Weights of a small GPT-style language model, trained from scratch on English Wikipedia: 10 layers.
Each number is 500 + 25 x the weight over the matrix's rms, rounded and kept within 0 to 999. Layers, rows and columns count from 0. Numbers have three digits each.

# layer 7 MLP up, 1792x448, rms 0.0516, rows 653-896, columns 336-391
508464486506568521498482478487454474479486442464486469488501456499509487499486521515485511531447520491500461495490481545539493544524510486493482512538516483522528423483
514473474514525485506479480513534508500487519501487514519453499510454517559507551507518501486487548485507510520490494515467475513450497464540437488496480499471484533539
472484518514492489550483555471522530495547465515486517479506494503514527495525477494508492562497510518477489475470474485524544495482480472508508517522481472486536475509
502525535468444514523475524562550514482518495502509505496465525542511521484504500510496480483487514479522499458489480475469458490493464503515496533494516483475491478509
510474544446519511509529514494525484505482529528506512480494496473500505521455486503548505448513511483538476479498496493553517504499493497445498518476517505522478494495
545486514524508481525516558525514498507478508506475499537506470506476498518486486533486526515542488504509507463493462485517537504485523517480523515581501537483497507480
505494468457517530489546474485470485477513507499502484504525492488465483533495480488478548519483500470506503495463517514466475525522463470501467542508468497499509466526
573466497489479484530476509526462459525527546527528521504447492483469478512478505483544526526491504454456504513528516540468534520474547511451486508496549493477515492490
482520512500508535492516509477523515533491494535544511534474473496497506519501496518515475473543473519494519474510478472513545498460503464487468499508491452457511464528
511498470484531487460528475532536476495551486555459503499482476469481487492515490483535474481508542505503490540449506500507487476494498507497490515448540525503481454536
549489506529457489515509502502502487505477460518533513509496478489499486500478500496500504492499525491491464450477511502455522453500479526499510524513482499545477510524
515470554512438522526470505545496501460475478492526558514508486481456473529494492507496478534511502474462526470547511485552453469502525483459547495483510533488488495471
517516490509479486508486514530539500498549502488536487496495493522449459473503513465488507520506504504497511499527508537492511546492484552501511510511498483501474495457
511497476496511472501479476461517466503504533490467499511465528523531487456491525488514508513532505506536473478542473472500500463497519486518456511469540479516518483499
489453449525531531516470521500519490501544491510525480486469484488534494487533463449505510488511514521498502514476467494528494492482483474510494496486495472466524461506
525554478506455498520539504505512541475520464517497520518469476513531462455506506537450519548492496481489504479478517495476488478558513528542538518468475512457515503501
559486510529551499470511509495516481528527520530492491510480502512519470537515506525462505537517494495518486507542474493515532518426503474546520486506517492504498460545
509508498504460535538487511486492449523497468505528531516510481504511515520499501494473478483541519484523452522470468493538525524429487489520469508466519468513466512503
522504524483501464497512483507483497470498540485522526543520491512510491529489465502519524493480463498473453464483484508542502463498508531503479511536495503496500515481
496500554528488525564469547501505487493532454489474473527520467519489501513543516508469492489519495511467533491535469504511506525500484501432520497509496526459507533481
511523504556524466516473485477551523533528471523496506462485501519543463511499478473504466546504474507497512543497491531538527529502516471520484493533517450480504523532
478478496519438474488489475506480533528489483511516508536512477484482543509524525538494540509522492501459492522431511463461519495468465518537474463535488492497538464483
508507479476519504542521491469506512506541450532504508463476499486479507507458488507503490533507466489485512503529474533547472561547483488504503482486502493504489513503
498512488504546509537517475534501540493514517512515472506519491515492488557464531540529517491460518470563490487522476525535474516529515436458498503508476467517457519566
531499551505526537487534485478507490530478500508496509510488496501484461519503526481510480498471491519504490511490510485493499509505503499484514530481531503456533462528
502496499521503514473508472534480522466552466523489528480461502499475500506523546466499518482477484498552480501517502497539504527503511503516444541462467513482506460531
500491511484428501512481491516500564453485499455520510498523453534486487494459535538523503539512540459550538486508505473492512475474517529514520456498518500513451526493
524461517513518504528512512488478511508497523521486503500477506486487519496519517522532522467489519490543468517473511480534521543510507505448481545502525520496462521531
509494488524531461520515524478511516514471492477538512561522485510447491480510481497460510505450459472494455510475474567516492504494510503501498492474484459519486515532
476505498484518477516462536512510486492500464477475524496479541498536511503511459532488480482495543496485468538475502480491491515503535513500490499542490495449478513523
511486476472508531544489499502478500557538500481554492518541473486459461511492496531493518499504434489529454524496480529508520548510541443534493527547459471511466528494
507526495488480503496454528528517528493503544472506526495469490487485520497511523495493469506517515489496529544487509496486517514469480490539507477572503514516492494510
504548543518488497468491497504542526478512487505513509557508510481537496498479479507534493482493482473472498505485512515511510502511423553503468513452506502451481486561
522494449506491513517529507526500532450526481514516532510448477514492513538472520481473487500477496493489505446485460477480503501439509547486512552460519507567411503536
468511522509454480502515513532472542510522503525492477537516467500511466509501480489465468509495511500481438498491490467506485503468497503445488495477503496505478486550
513500460529508491532539474489462540476560507496465517483444511526491499535549483505558455497481450479536472457475501493531482534485534540554477514510474507502511465516
520498460499502473572531456463518524450556472503512491528484493474510502494469456556499529502535534486505484513511489531504487496530531482495508524516508456460458494534
539495443479537542500477466494472511501523509465505558500509479512481514522478469519497485456447488511526461489501495512495435491489448476485471527513494524514528506510
488495492553503489513524488529477461553501493452516507491507446553499459511523464495518510499486533501507479474473505520544502482509457499491492501526517435471496512523
476458530512502483525492532483513489502532485479489570491476500480509483534514495506501490490485500535472500504472485493497432496488497513501487517449478480511436495474
519509550488518531521441490503530486480507486491496517497498484516499485485477537489554498529493490479504479502484466479488520475476510492508498509518502474450459500496
530470480514480495457492505529421509487500464552487510527523516530496492538510504485469476491443508478505519449521517481534520485475507511558539555474455484498495477551
495506513474503516508494514450483530499490459520510493512503497525482517507466525537454517527498512549518507554455515503506451495469489475515485534525494524497514469518
492503496482481504477487521443513526496523473492513505450443450528506516543482510473517485529500494512474508516506457492549490508475525520481482459507513477463499466537
488556495515472530501507514466485526557519475492529485476470528485536519530469480494509498451480485493522495499470494532493485503505495527508485548474499496516504478490
514510557475493478535506528487486502469461546513549490511486518472528523484488527514491550502502472546549487489515442485496503498469485537483488521517485498511458488526
482558467488481500484514523493473466510512497453543552477436496498486486497521512467477489527524434537501497469537488500453490463486472518513559480523509493491464495444
515494480458518487526516563539479510495497517529505555482491448509513501523485517471491505523496523519471512519516489492521495505512502497482516499438532488531527504549
513503500486525484488491506465510492488500492485531518495496498497510478470522494524515510506458444490546469499512543485520540529518485488491435465470483494517491479514
560512509558513549526495480491512486513476502492505466525547484526452486513492477530449511521502489493508505504463470509464465458487473475496496584515470497458484528492
524480559538573450556465463503476466470450484508474517486486481529484494515485503504507473527453518503472446456469514435487506445494484525528477556501521505475534481537
517508493492499482465489531491513520513499488481533505535488477495524524493497495466484484507503523472498513489493497507480507513479503505512512467506512446498488528528
496492503527540526508454520483488483480509535529473515516534484500472484472521519515497556531478455485481513485466501490511474528507466490431506494507485506452519524509
471483480508526546512583545483527500498487429545495517484470516493480514504496551506484471508473521509521447510503477506487556531475526545446497479492527516461479489478
508510472535514476505506448437476455495494515479474487486493513502525491480530457513498482482524469513520485509517458528503518486490519487469466481500553499498495506477
506525480509456513491508499442473521530472497508453521521492507551451469553501529516540540503487475465509517486517480487466476465488484532494490504481517526509516548470
516546493517504508489486560497497506481512495578492502476480484503550512485507520463547469498508501496473476445471511485463444469466517568520448454509513476475464495511
511539489516543518517525489515480479473508469493450483513541487496512437548482514498521477512448496492537493472473447478496475479517473503473472540540517502525495526521
521515502505450483501483496496483498483490549508465523481443454513512477512490499508491507530530542524516500512488452511499521533500493463503499478507537530455487511508
478425494525514498462520509476445508565530503520460542519468495494484540530490463525487491470455502476498486515445501503497494506482509457536525523484539501499521501497
522471540549529476466468466544525495519484486501495508511490492518516538506504454512532486478510499544437505478487479507501512499427515530462503521462567482511512454530
522491537513495509508498512532495525464476488510510488491520432557473485526513468501514467499526494501503497475520486498568509551486489525495515499439488452506474471524
494517517553505488546507485480505480519482472503518450518469495539467496543523502540537525491469473520507519538509492489520483475517497549516479551496522488499530474534
477468518504478505513496505481499474475480533512446508464508469490529498469501478509459498523487483508500515547499499501517471536493511502444500528485484510473550526529
483516521540473522521483494518515544499510534471504508483451504513493506502471461504507489529469471538499464490488511502483506521519495476507483506485537495495472488499
520532525522451486491490535516515523502504491543556451518477491533495485521534473492503521436474469499484493528526503503492502489535496524510501500501505452496483505544
498457459535489492505556499497537472476501491488438491499505502503496481491481534475480517462533490527527515519535486502500495527520500531455528505473498511460511488512
478481551438485513536505518488495548459486476516502498502495487525495502518453528496525493497528508493517509490471514520498487521510501480496477464435493483489454487555
523535514579495497522455546509543496445510482491472488525528491549509527507440512507510501505497472499450531493520497444510502506556519521513455507484476464476495518491
516512528491562496526500460502472508498525480491491512519482524507501495494541487482522502493491501522511503467489481463477497530479537494399532475517478500479508499486
477494504510509522507519517537476476533526475533485482518486482525438437480466486552540514531521484531488452535478546455498479532520420516458518477477538503500509454509
512504529468506450540515484492469488507509485468492521529476481512539524510477525553475509495525498478522486512543494507516551475498500561519499485475462485489516488487
518492541501521535485506547539502468474463531573484551535498505529475511506424526538481464482474526477527505511503490483451495562512510513487464546510528513506508481484
487465500521577528545499496518502487498510477477468515512505482526478510492522539467496500547491489553507488472514491498478500516459486500493500555487462494504538519513
543485509474467498528486501473467483463462493541516488481408494508505485511484496544509495525457512515476504493478524494478499521523503525533491497503499492467504485517
479530505500517548515513538493483516489529461505508466521481465504513529501506537522517529516520516466540535463495488498514487479495506483464528482489550495519497485559
506496502512497487553444524537485484523549510513515531461501498494568536511460479528525515497499494454465458455507481477503502505502526492534471506527498482501549490521
516490511500488486512528488527434511494519503499468513471455492471536520520489483489479536484492493497484489481480519466534472528484509505542514505530533467481473525528
489513506526482477497507487551521498474520504498526523433521470486509512479516511482532502522464493558509455533462491496473479477482531548521492529493452481483529504520
535518482503533418521499473495501463504462515500495504487488513502502496509497525533487475504534487472521484543494478502447530490512450475495509555499522478512468494531
493532489509473498481465521489518495527480488525497522511478482536459478462518488509483491545511498452503490534462474475504503506489474528530505501474495504481475473504
504427445549506461481523471504487551479509485488484542527469507510478476512528509508500513500519536515469488463483456473496469520550483475493478521531484505479527454497
547486474550535449501479449523496520523481496470503488501479479511512522497500543495507566507493496504512491527486522469525488504513512500484421508490504519470491486522
510504522544497480552467478471520528483487520531478491515455446483555485515503502496510508518462510509481456470480486460513480506519474495477459491455514525508503486566
517480478527487510515529497488481456510510458519510471512507485484487492519456471478499496515509509477466504501487475521493508532479557470474483519481489482480518501530
500468511519526491505515580496531506532483532494497511523482444501480474479502510502511471491478542466522534474516471454500478516474528556503502512523472532524498501479
525480528514436512492535474480488492452543462542551502483502449511482474557499498497470495479460497482445524532507474519533539504497523572514489490499530511500530539482
500486489509481482491482451475480530516536507514517506525521476533507462517516475492487494529500497528506458522538511481484500539444538506527486509470494518492469490518
478510517481510470476511490525506432483539481503532498512499521528522488500538479512528500459466534516532489543491528484500517532497472491529489528484496556517462462509
480500522520471488484452513455517483531498452483491451489481505507499541538534482512510483486495515471563468514461502464458482487486473503526506540478473518475503483530
478501504492477467498550532516494489523479472495451537496495511516527508521453508529534473473474545495517463499514477479504519501520456457498417549509451483488519496484
504508493538489452504488511522529491492501511492555489515529510523502507504499469481507510513485456451520511499523489472496526568466544490475462547515506450494556521529
502478451513500502491481510516474519482501478482493508471505488535463445533489504492506536517493491468472452509510466465489499524497473509509487521489496496498527488445
458532530497510483472525469473503476484477512519535482524507512509550518517552510508502496491467516511520514523477509525511448537527511512470466527540539506454585535517
487504459498479457509470513510483554556486505500482520499514484505432485496471535499511512489512435467519460529539506507490456516516498533498514489494527510471513501450
514480488539515494540518493524498546550486514486494489510469488520465525511517523574485484504492479505541505506527506478510519505509478529470511512533479496524494471504
558460510475510499476449511507516488475510508531448465496487456519495474537486497502503469536499488482473543469499508470516482531522463451504459515507479456488449499521
484445528520477512534448484476474542525496513522527492470467488521556531509500487494497459518465461457515515490494453515493498516500499503460503496486446484464526518507
515457499499479518518515472528495457484498483547453505484481475480507530523489486505509503508470569486450529440496523524472502463484488519479516508528514455470503494492
533504511513515468546497526486487532537494490535502552508520473547523492521461525486521509505526496509531441516454479520510486438495556454480490511461478487513513496515
504489485522494556476551487485475516527489512515544498533473476481511533486479505559523550509446477531475497498493503512493489529489507517493500482475499454489472461532
489526488518481539503473464504527510496470465524527518525536523553497487549504478499504537472499493490501467510509505448525489522504474506514488487466505519482442480492
480507492487505519477447487509481517563487494549534524487546515540492451517482457502462492483493472471495455464503481484518524503536515497489520543527538543458519477488
473528512507468462525508484530542513464529438506502470484478486511570539495448486499472517508456495493492507510522500466503462544475535474469506481495512507438509512562
498491505463506499483545496499512507474479505479478494490421525517510516528548513472545510504530507488517472539516419495499517501464501506490478480475506535480480467493
573501496491494480541510489494487512520525472477487512537467485504482520511537542484521469468477463493546458524528491484526498481470465488480469521511480456504517511535
504506488482525470537524493542488519467491477494450515492512456499521469527478552530515513459507501504513495540500470487507505487447491534479498505493529496501503496475
531475495508467508520509454492515552513477492492513491493502507474532508495461495532500512496521494475539458504494459506514470483487513513530478501489508494487516497514
551503512504522512499473517489491490503460483531506478517469506498503553505496517544523502496514482454526528488516481478521512541505470532459459493546460490492529528536
456474489485527473507508514469508514525543462518480553478518496479473506519515498527553513494498525514515486519534484432477512491460482444496473471514518472485471465509
511472549492510489470492505497540566519495495484475491540491485526503483518488481529518493514498498503474472424442477475452471474463473520473495466552499448529487491488
491477498522477500502445491467474514488526459489556513451475495510487507514510518511486546495471500518496494504508447469482436513514486509473480511520491509497430516502
559474501498501515471518506517466488527526493486539463508513496480483520514470510476501509473461518459545490461508469475499487469483483519535510558503533470497472467514
536457506460528488496518492470492489496524497466503473465490482486485490506485566516511535480498509488497541476466472510502477519519499527524516500512441426512483505496
445531474482479501517497496520457503518485486501444497470550471462497466561511490510526507473491499523503497469525478533512468503479490469503455531513491517456471512518
491504472521476486505497512515476518492484490515500493500517480549492490498498501521455489507478500488499507479547486497499503481474493486514505497491483432506502494492
520465484510498463562497532517534482513520495508495533503513485474505488538490493489537487485512486460511522497512504496500474489463461534516484525522501455473455501540
480513535517515465450498525506490475503468482470536509468496474540583528558536462517556466494445482462477457477509510501509538519465506471419472550508491489533443505495
493483502515514491503501513487451497488492523502487524517496481533509449514540467504501494488495522479502504461531522502524474497487487554522497545561526511492511502528
531495534511462485532490496517514514519471494488530540519484505519526495503507498487510535517451517489526494469510463501508546498540512507515510493475482538442515484507
506489558480488538523510508497514536486492514463527528472487447539522484531485526479458478535459435473532480457503525514470500482496515515520489494472490502512538462514
474490490458486471480503484513515500508527480552533493480473501483492541537479439466494491596525521536528483502467508493454462517480492462502508476512559516511487482515
511509460532489460464520501503520525421555498488502522474493488537517543545511472531498534527493476489541486502489495473501548505495554572520479490520472470537474485463
491488520526457490534514475496506514513469498502503511498501497531498503496473461509522470488483510501501493489502467479533492493501493494514473488494508507452460495531
471526531501501465447489503499487543525533517484489505527500508485541479520497534496501525526477498533445490502490506510494452509451477496510519508506524515488494479468
501482488499478478507476470539466439485515506499512529485519455571528460539531489515517511467459482493501470488470469466480458493510517479497560490475499491476502474444
475535497520531514554475535543490457542486484557482513496492497501519556506553472474479470555526510498491529440475492487464506469514515521427528526506520483481520521482
507503518508463491511470517532510489528494474485496490500482449485524476554467509516492536538475488476487522540489533539463507476477511498477494486512500453499480507532
512496493518498485469542489499478483515502504521478545491477478510485510476447534478537518481521518500510526482483507506503530551484475505480518525534516502514509503481
497521539574523485523485494497461502515490488520467498513523496512480502502531490500471480498498506527497517478484545502480496491487495566542548515514495535490479451546
506549510515523502538501500475464487488517495482467508487504480526502506510518528503517477517472478509470496463479493504471505507489452491489450486521484516477485455514
510500508502543492489511457486516540504511506474536469487443525570464503497549512501557421524469518510459498473516533520493512527513478548493493510496497538464503479519
497512513503482514573464489506513502467548493513493511451505477517503528516502484513499508514497500531513462493492487491498442546526461460501483525481517506495491492551
488477541543472501490505491489482511502545502569498546523504478547491497494484487518458501522530501448436485525479479444461505505504509515495516520491518498517506482500
526472513510451482473559504547499554479501473538455536500478486485469456520511483500443470522451505509506511465544465472519486527477502485485472513455520487469499507524
537504509496461441495477446547481500501483520476482505521543499475548517552548508462514509487483461489505490498491493503488510496457517515480445526503509464513490440512
531527535523523482480469538505516451511467496549538493493474512487505502502533500466509495550527476495498454514486503513514506503472508488504514550485488450505510509519
505495538478490511555482539490528444478507505468499543506504494525445496536480533562489515466497488525533489512550531555520517518525529471451512494494505474505476445531
535500440512465485543502495473507503468497506528492526480484449493504496523543486517481513500461478493497481451567476504480483505510464499521502500535515497505475508482
539502523506494511549511482519540481547483507488513470521536466499497458477504433489485509495444493491527457483502503481526494471512498508523532492501509462487459485485
487499511476526507529449549497424538504510489535460507510485530479521472503540506496490466515516490511525494512478488508512506485454485485489500510523524513451511512477
512509531505480470489518480460521505532483478495495516502508481518502516519485521524499497442489499501492482502517473481532516528513493437561471505487490459439494477480
511521506504522515462478490515520502480497534513511496495492515506547480517488515515469533521504432471505486469489460440502447516526556483472470503491463520474486477540
510542503502486483515492512513513498453457497468471487495485428459510472463493478505517503528528499466508547484470485537522532446470525499476518488512495508475534473491
540502527505497509497499451481487500499504467506482492508520447491509481531500482531522493507499519534510512473479439489528503522474538506473494495512502489483483541476
515490507518515483524443485491498523503495503502483495526486490535486533502471560519493471449485493488505508515485504507505514496455485515514507508497495513526469476525
490489510524505512452482491543527541530501512517513523497506491527526484521493514531466494505454493508506468527482521473503497513453488502491501521503489473496510483487
462478516531484437527530497498532452506524485513477516445437507483530507474519498531538532527516446514503449506502471515466528488524490488510485490468542555480491513516
523437502488510539515507509511499522529518486520515486505447482515480508512486543529528474503500515513537516496511498482517503509489510493471486462525503435487483512521
462479480479535485513490483513491523492494495527505516464465512562512524493506488517552520484455492516528489503500529510467522495464525506483486526451461522514528482522
496548505542486490470522466523500522460507574483534511477484482516529494476509457489508509501499470456513512542460508493510504483500503532532490510509498456490526480485
518476478525518487480472457519510537512486499513497525518483485530500472512506450539516454512465444511471495470522510455502514517506487484532489482534486500478492444555
534530468482514491485534515468503500548537476528498489510463488504481496542513443499520496476501477483512539492496500485482483522508473486500534498523497507519510482491
476509544497528519492513512500519419502523489481491511494521513549503515521477515522502476526524491496525493495463476520454509494499494524487542487508503512494535510464
483504486520461499481438515476509473517550493554486482492473510487472506477451480505513497493512435408511513480511500532510480526490534484520481509524450479518504545516
512475522482502497500495497501493517477480506536517476504475521508508528523455516541520493493519492445479480456551470518537506522482482476491516517493494491524488495507
524454494493513510523525516510477507497494509466470485505500447517498484495473507504483516520505530496514495510517503479508456498481539492508499476500545489486496497528
486489519481530529506486535498509465538514482498456480502518490522508533484506450501513511433528528548506510509521522479494480484487497544465509509471513517490486491511
520458478511490513474538540522476498463523516471474493498483511519496523525512508508529507462494472505529512496456479483459497498471500519517515460514474499519503488514
506482502472511473491493488502422483569490547457478437497511471490528517476506528467584502466526508459513497530496442496506492434531476483483510526475525546519444522491
511491483520518466531520541448471554549517521522532514520491486498457495509500485469534503542512492443518490440492504545502517500517542490528494496504574513519508484555
534501514494470481510488526511500523518486492482509516509458528566553507515601489518527504489478484516566503497476543531528522495525494511506461502471480508513543487493
513499502527528446516480493462546493522479474528446540461509492520600464548481517504493433512426530523530513562512520519479509511507498521485502534504504483544425481511
440492517471443503529500545498469448494522515500512482509506469534513494505444538473510493519526471520540466500508479523511479500452517537460536491474525522469508487469
499517506519492506517507471479557530542475463510502496517509485520497491490556426458476507533546511508500480477473502469477455508530474466508495488469550511507541489475
510461520484506462482511497488536499499495494510511490460474470519484498534483491511485509501496493526476489492511446505483527510498513490469513528517532471509459469499
503518482504460502557474491540480505507519474492481520497540507535492472499540539519527507506504477483504499508523481481496480521506517526503466474511506493456491508501
504496513538530526471503553471518504491546513508487493500502536491481511449507520515513508528486483535508470516447508502543519484523472562454490507526481499489550459503
496496494499512465501481475499502517511461512540453486513491477526472508488493474515494481460480483460516504488524490502523483492509524489484553510499516478496484480509
503461509497502464478504488499497511493546486509481511558504481503549513551480483511524492473470477529474464523497517498521500522495525488490502522455488482470526470527
540531548547460483507535506519504494523477463512516554518492461554520468473450480542508493508512485501476476487452519476483552483528526504461488484534503505499528489493
525515506466508477502516493501477478504485479497513450498504500509498493513452525519505569470437512586513463504492476503508483501476446504544450529532490504481452513523
516489540527526513541517485502506469480490478551448460543498466492488517554500488493541472512535501507478510450473474501485525516478492498471511523503494494481472491499
561504525513529468468472505511539456467459470492530466496462504517472494537522540472485509516486442486483508491494477519495516465522510526476531552493479521481477530515
520479499450468509494476452503528532484473444505446506485489480483482502490523457483506509502501523545497505518519458468520473508477468488482457496495479489456492520488
472455527511498562547519491485536530527491513538489521525497463501492540537528450465496557515508475510509474488455473492478496507451456509460505509495508461472563476543
537462532508500501513514501508485503494497461482466466488469509513489511544496497550514533506483491519506447496504516491458474535421493493488500496543554514522472446545
575477518466484483472478540481521525536530479466448515508478492493527473520502465533483513502515445511520525476503486439494492526488536520469516515476514439475453505486
519474525518472485506504470477495496497496520493487494516518480476450496517452483491483508483491506500487479513513476461495505527509523490477504490505499515477484488571
555488547493519486494485533531499492508473515509477527420527436505520466517509506550550476552495482490492454500506534530498503504507542531447486531489521492502525484466
467520504467555479509503491548538497509487484482420513544512478502472519498484475499509465518519493511525510516526528471490511549465463516487477518501493522535481507503
520470523509510526504493489532504529491450480532490534515482480495503526508528464493481508543514522514511493475465504508534515505490449485525500477525518476473500506471
514434499552518543554565518507527516520548450526476514507449498479505458490539530515468518482492524523496528499530508515509476476492456512526467493476490546502488461533
486529497502504483549507489528480517541467483468488508497533460560502460490500480520504524483488569480517463511494468497492485522512449539484486537489534506499512524509
495519498468510486481491475516524532530495470481504495506506477471507471501490463480472511502503479518501477502491530468524497522474507524513509551508501482488492475487
516551493507517499518544450524485500517469506492506532501540498550493521539484505497493505501492517487557474518490482512492505527503487514496462495529521508498539483508
510486509519485500536488521497495498529504454518491520498509480526502502558467517541509530480525514461505481454550475476481473455531505480517495518525508510444510481502
505508551514488515505505486502448505533488472458520505518489490523497466516537502506475521515468502469500476497508501500478528496508507496463489509494516493497500485516
566442505488466505517475507513485498519500458512475492512475507501516454500500504525504505512504474502519514495508513483485494525480501502515494490467494493507484502486
515498489500474517543502488538509461472485473495520517508475472509529446537479509547474510493491485471528497489497482507481501519517504550494506480487507506448513467515
517485492538544468495513514474477492541481464511462478499530456524516462544493489501454520506509531509505475483533488471531527519503514466566520503494544541444456494523
458517531481540505518478517521502500470487481512517496490457488506526531529464476495532506493506510462508477499484474475457491519503516494550513505536493464455458470524
474525533539518499544532514539508456472550451493503491484544471508495520533472516535465528542495503493520459470517471487499481485530527528486513523477523467466485515494
490494519529513469489498489481457502501492507481516495514486489535494504540501481536528494527498496462488492490517461470529495507468514524525496485491514502480491499509
529503460534514548477545466462515517531482526441467493487508495513487527509519526474482524495487522504510501474518483461509483535491504496493488560495483496460505502534
472471488523535500487506499387480473478469469486495527491510466485466460496526487473483441520473445495546477534508529489554520506494500513535474498479541467482475498472
524499503485512543480538490505507483476535474511531482514518491554480483500494481537483567497487516515569494486464530478472484457439477535479462519509512498482523502537
516496524509527477490500522505509546502486503488547511492482491505536467518518531507501514490490490471489473498532508465482513495439532520480545486557500448498522523510
534491497515505513497546485457504485503528514497468505522513467475517525491497511501442495509496481532497517503482487448431496537462499487521461497467489488483500509493
507498486528499528526438518512472502482498534486500453504484478522486519490452491482499515497490517506492485481522510524486547478501471531521505503539511467473466489516
561488544493507466511483507503507474490480502513513509575520519517470480511499518478513516484508517523481489488421509488476473534472484562494477541530501476504495453512
512448505519507517520504500492503502534504457493486557505493493498515490470493498515497519528507484486480498532498491453497498540520480487513458514492510495484508473519
506484485541554497576524521511448482536550491495502482502485488514488521489521572472515546495490528491541475478498509521490503456520478491517467525507544503501473474534
497501500490493479502526525489474508517482449513480494508512475514483494514507488562509502471538529449531465533503489467470492519500516501507444532491534455502550488512
490511553526458497532502497498485496500516514503485517528488454531526492515497460531474499535481454501514446469450522475482563485516495501506499494525467463498561477485
482474506526526478563531486502474512536505470486519489524475539537524437511543522489460454470478521511532458564499507504509499507524454499509486494563494497502472494496
528501512481450482456458524536516536497508468479477456495503468482510524489522503466526483485493503501524525475442501498495529499465503522457487490507446474444468482486
503530538497516494507496473502537484521461495557501502462485478521537503521483515543462470506456487574493517475519522456528488484504501520522489459486495484494479438504
525489484476523458470516480498526533538568471499545508494471512504514531528503511503515512493459480504534476475497499451512524486473493499533512500514502498507508494521
515498486506481505500494484482497495477547507505484502485505505510491557492488504509502506516492499506522472467481518507518502528473496517541474489492514505522483485525
522504466501542468489500446497540486519494472539527528500502519558465471501458471488471503566499464435473490534534483509501505501503462516534498537472469503547457473512
501533502496509481501488500537483501502529500490496529567466479511528517514517458489538512520512495508472528543505501467504480522472496518507520510512508482456536482522
436502485493494494499502446499473482546547470513463498487490521504503496488503491565512450516498504521507496505509504476513507575507572482552473518556495509472494516488
522484490474486514473434443470513496547502484507520557520501521510493542485543507500507447519489495492501480529468441449494474498531498550508457520519530525487515523531
514524536480528492544519524496531484500470483536472484502524482478489512540562530488495505534477526523452493521507473519529450491523468506499494534485489508477478508537
510481519508551503534457527507521535473504530480516512462486512491522489522553542514518495481470516486481509500529515520485515530517470536500492508483502534497481465526
499505510494529489521518542496474518521484485498487476508479503498499453506474526473499465505484475501521507529457454490515478493454495503469467516487466508487471469538
533463491494462513552479469461497476516490501519479540499568500527509489498499467507482503473484476522537482467501494508503515444526475514495512490500516514500504499554
488512503499517482502459465503515539495524509509499507475470516486497494508510492487482513464497488528499467497523457490523520489502545462543502531562490512489498432482
486472484462531460500500504476531459486556474467548503501502523528468482523483508542480528502447531488495444537520481466494508484501454489463502493510490465497469504452
540502484464504482486442532490503504483492451469489492505491514501439446504509483481469485530502450525556486483506467512526528523510503489482496489468468511502475487491
528489508504521467512489470509525525492482494497550516536483469530507498500496527493513518556523499492502497468499488461502528481492487505499524502443503492491526519505
471474474461484491514500553487527518488528472474531523511478506522481516477488502472532468529462521497504515496508513505494498472519567569513472498515460436497490490518
563454539503500526550485466457483493491463479513476540502492495511510503516505471538495456513492553507489451503512448500497518519479484514450493493489521477446504513460
496561493430520509505512485530466532483460544529529496518451492521492487541480512469512487468517519537510470534468496503495484502506518495456445523544465463527490489482
513476487474471533567502518496471491512503490492530508486464451534432504517496569482491476483522450488518465501467488521478530507468492500495471504574528510524478531524
515482528494505478473523509511497475468509490520481493560500484534473518513522477513531533478495526525497520461475485477480509500496531479483482525502529549468524449494
515509534492456485562558494526475504497500507499531516505495474499516523556485504518466469485516481466509520493528489534485539545476528530475494544484492465531490485539
492508509464472514480503496490515520539519520496508501539458506540466501557490498480533475503543516476514503532469452468545460515525497499467507531493503482500479512522
492476532519513503486499474473510486490526504484497471508505523525497495525497503455496542500518490525472536502462479498524550533499520537486505535484491522498475479474
502491518458505518491479521476517494480506526512497521487458469505551504501502511518519512529505484514513473522516488537510509517486497506504507466483507502483492489498
517447483510480484509459473502521500512517559492508531489492500497506489516505516514483513518458502543519448478533521505483498498460492563429498498503483443487486525483
543538457517520472493444499511498535508497502466484531537508483500489502454523465486471513481502489473490519469473514443491470473513465513516486496465551553473491501519
440469502504489530492525483489491477458521528534482498481458493500468478480518501466484476513513464517554487472464498484480475524526490514476505545460513487513491494511
509527517533469480497541467519501503490474510528529489471485496489498504530487508520508489491501493507540495473514486471469529490545510509432512482527480483487542481528
519508517506507465526507477474479423532509538486465515508490505501534490501534526479508470484519485545543474486484490521518517489523490510480504534494499495564468531518
516549432521504502529516545552549501538489436506502523512495478500486523514466498479503511549534529520514528490503485493511520488492489523540513508515450513443471488500
495488479482526533527529484507484480471475500509513476458520499529458484530449548522494533522503514476473502588488526483495508538492486476477462489494455507484477472486
478513542536484490523509500511496528450478518549499502471522491517509448505500491533470512471495501519490523511491507479477525522551496504482510514526468526468524500514
478515527534512486497499504477527510500461508474512513482514489524466523496489581494487478506518530527502482513507521514510491464466476506516492511520537523450500515506
497520488490520553481484483471484502488495477516520484523460455520534506509512538497515494467531490485518511474524449496490531501535523554483506487494552474482523472530
502485545518452511594483467502481481496496504450522459515474454506473529498496503540521519482501522494514472472484501476481546532519461523518526512496518479482476522520
502517538503468473533490440506514478449531483521503508498492489537509468521541452540519535513490488518550462482509509491538505498485509524502456512508494486531502472485
469521505460455525498501503473496532474439476518508457503476487525493486551499498490500472515487512480511485462482512508498497473502460538524505489490483516526516488495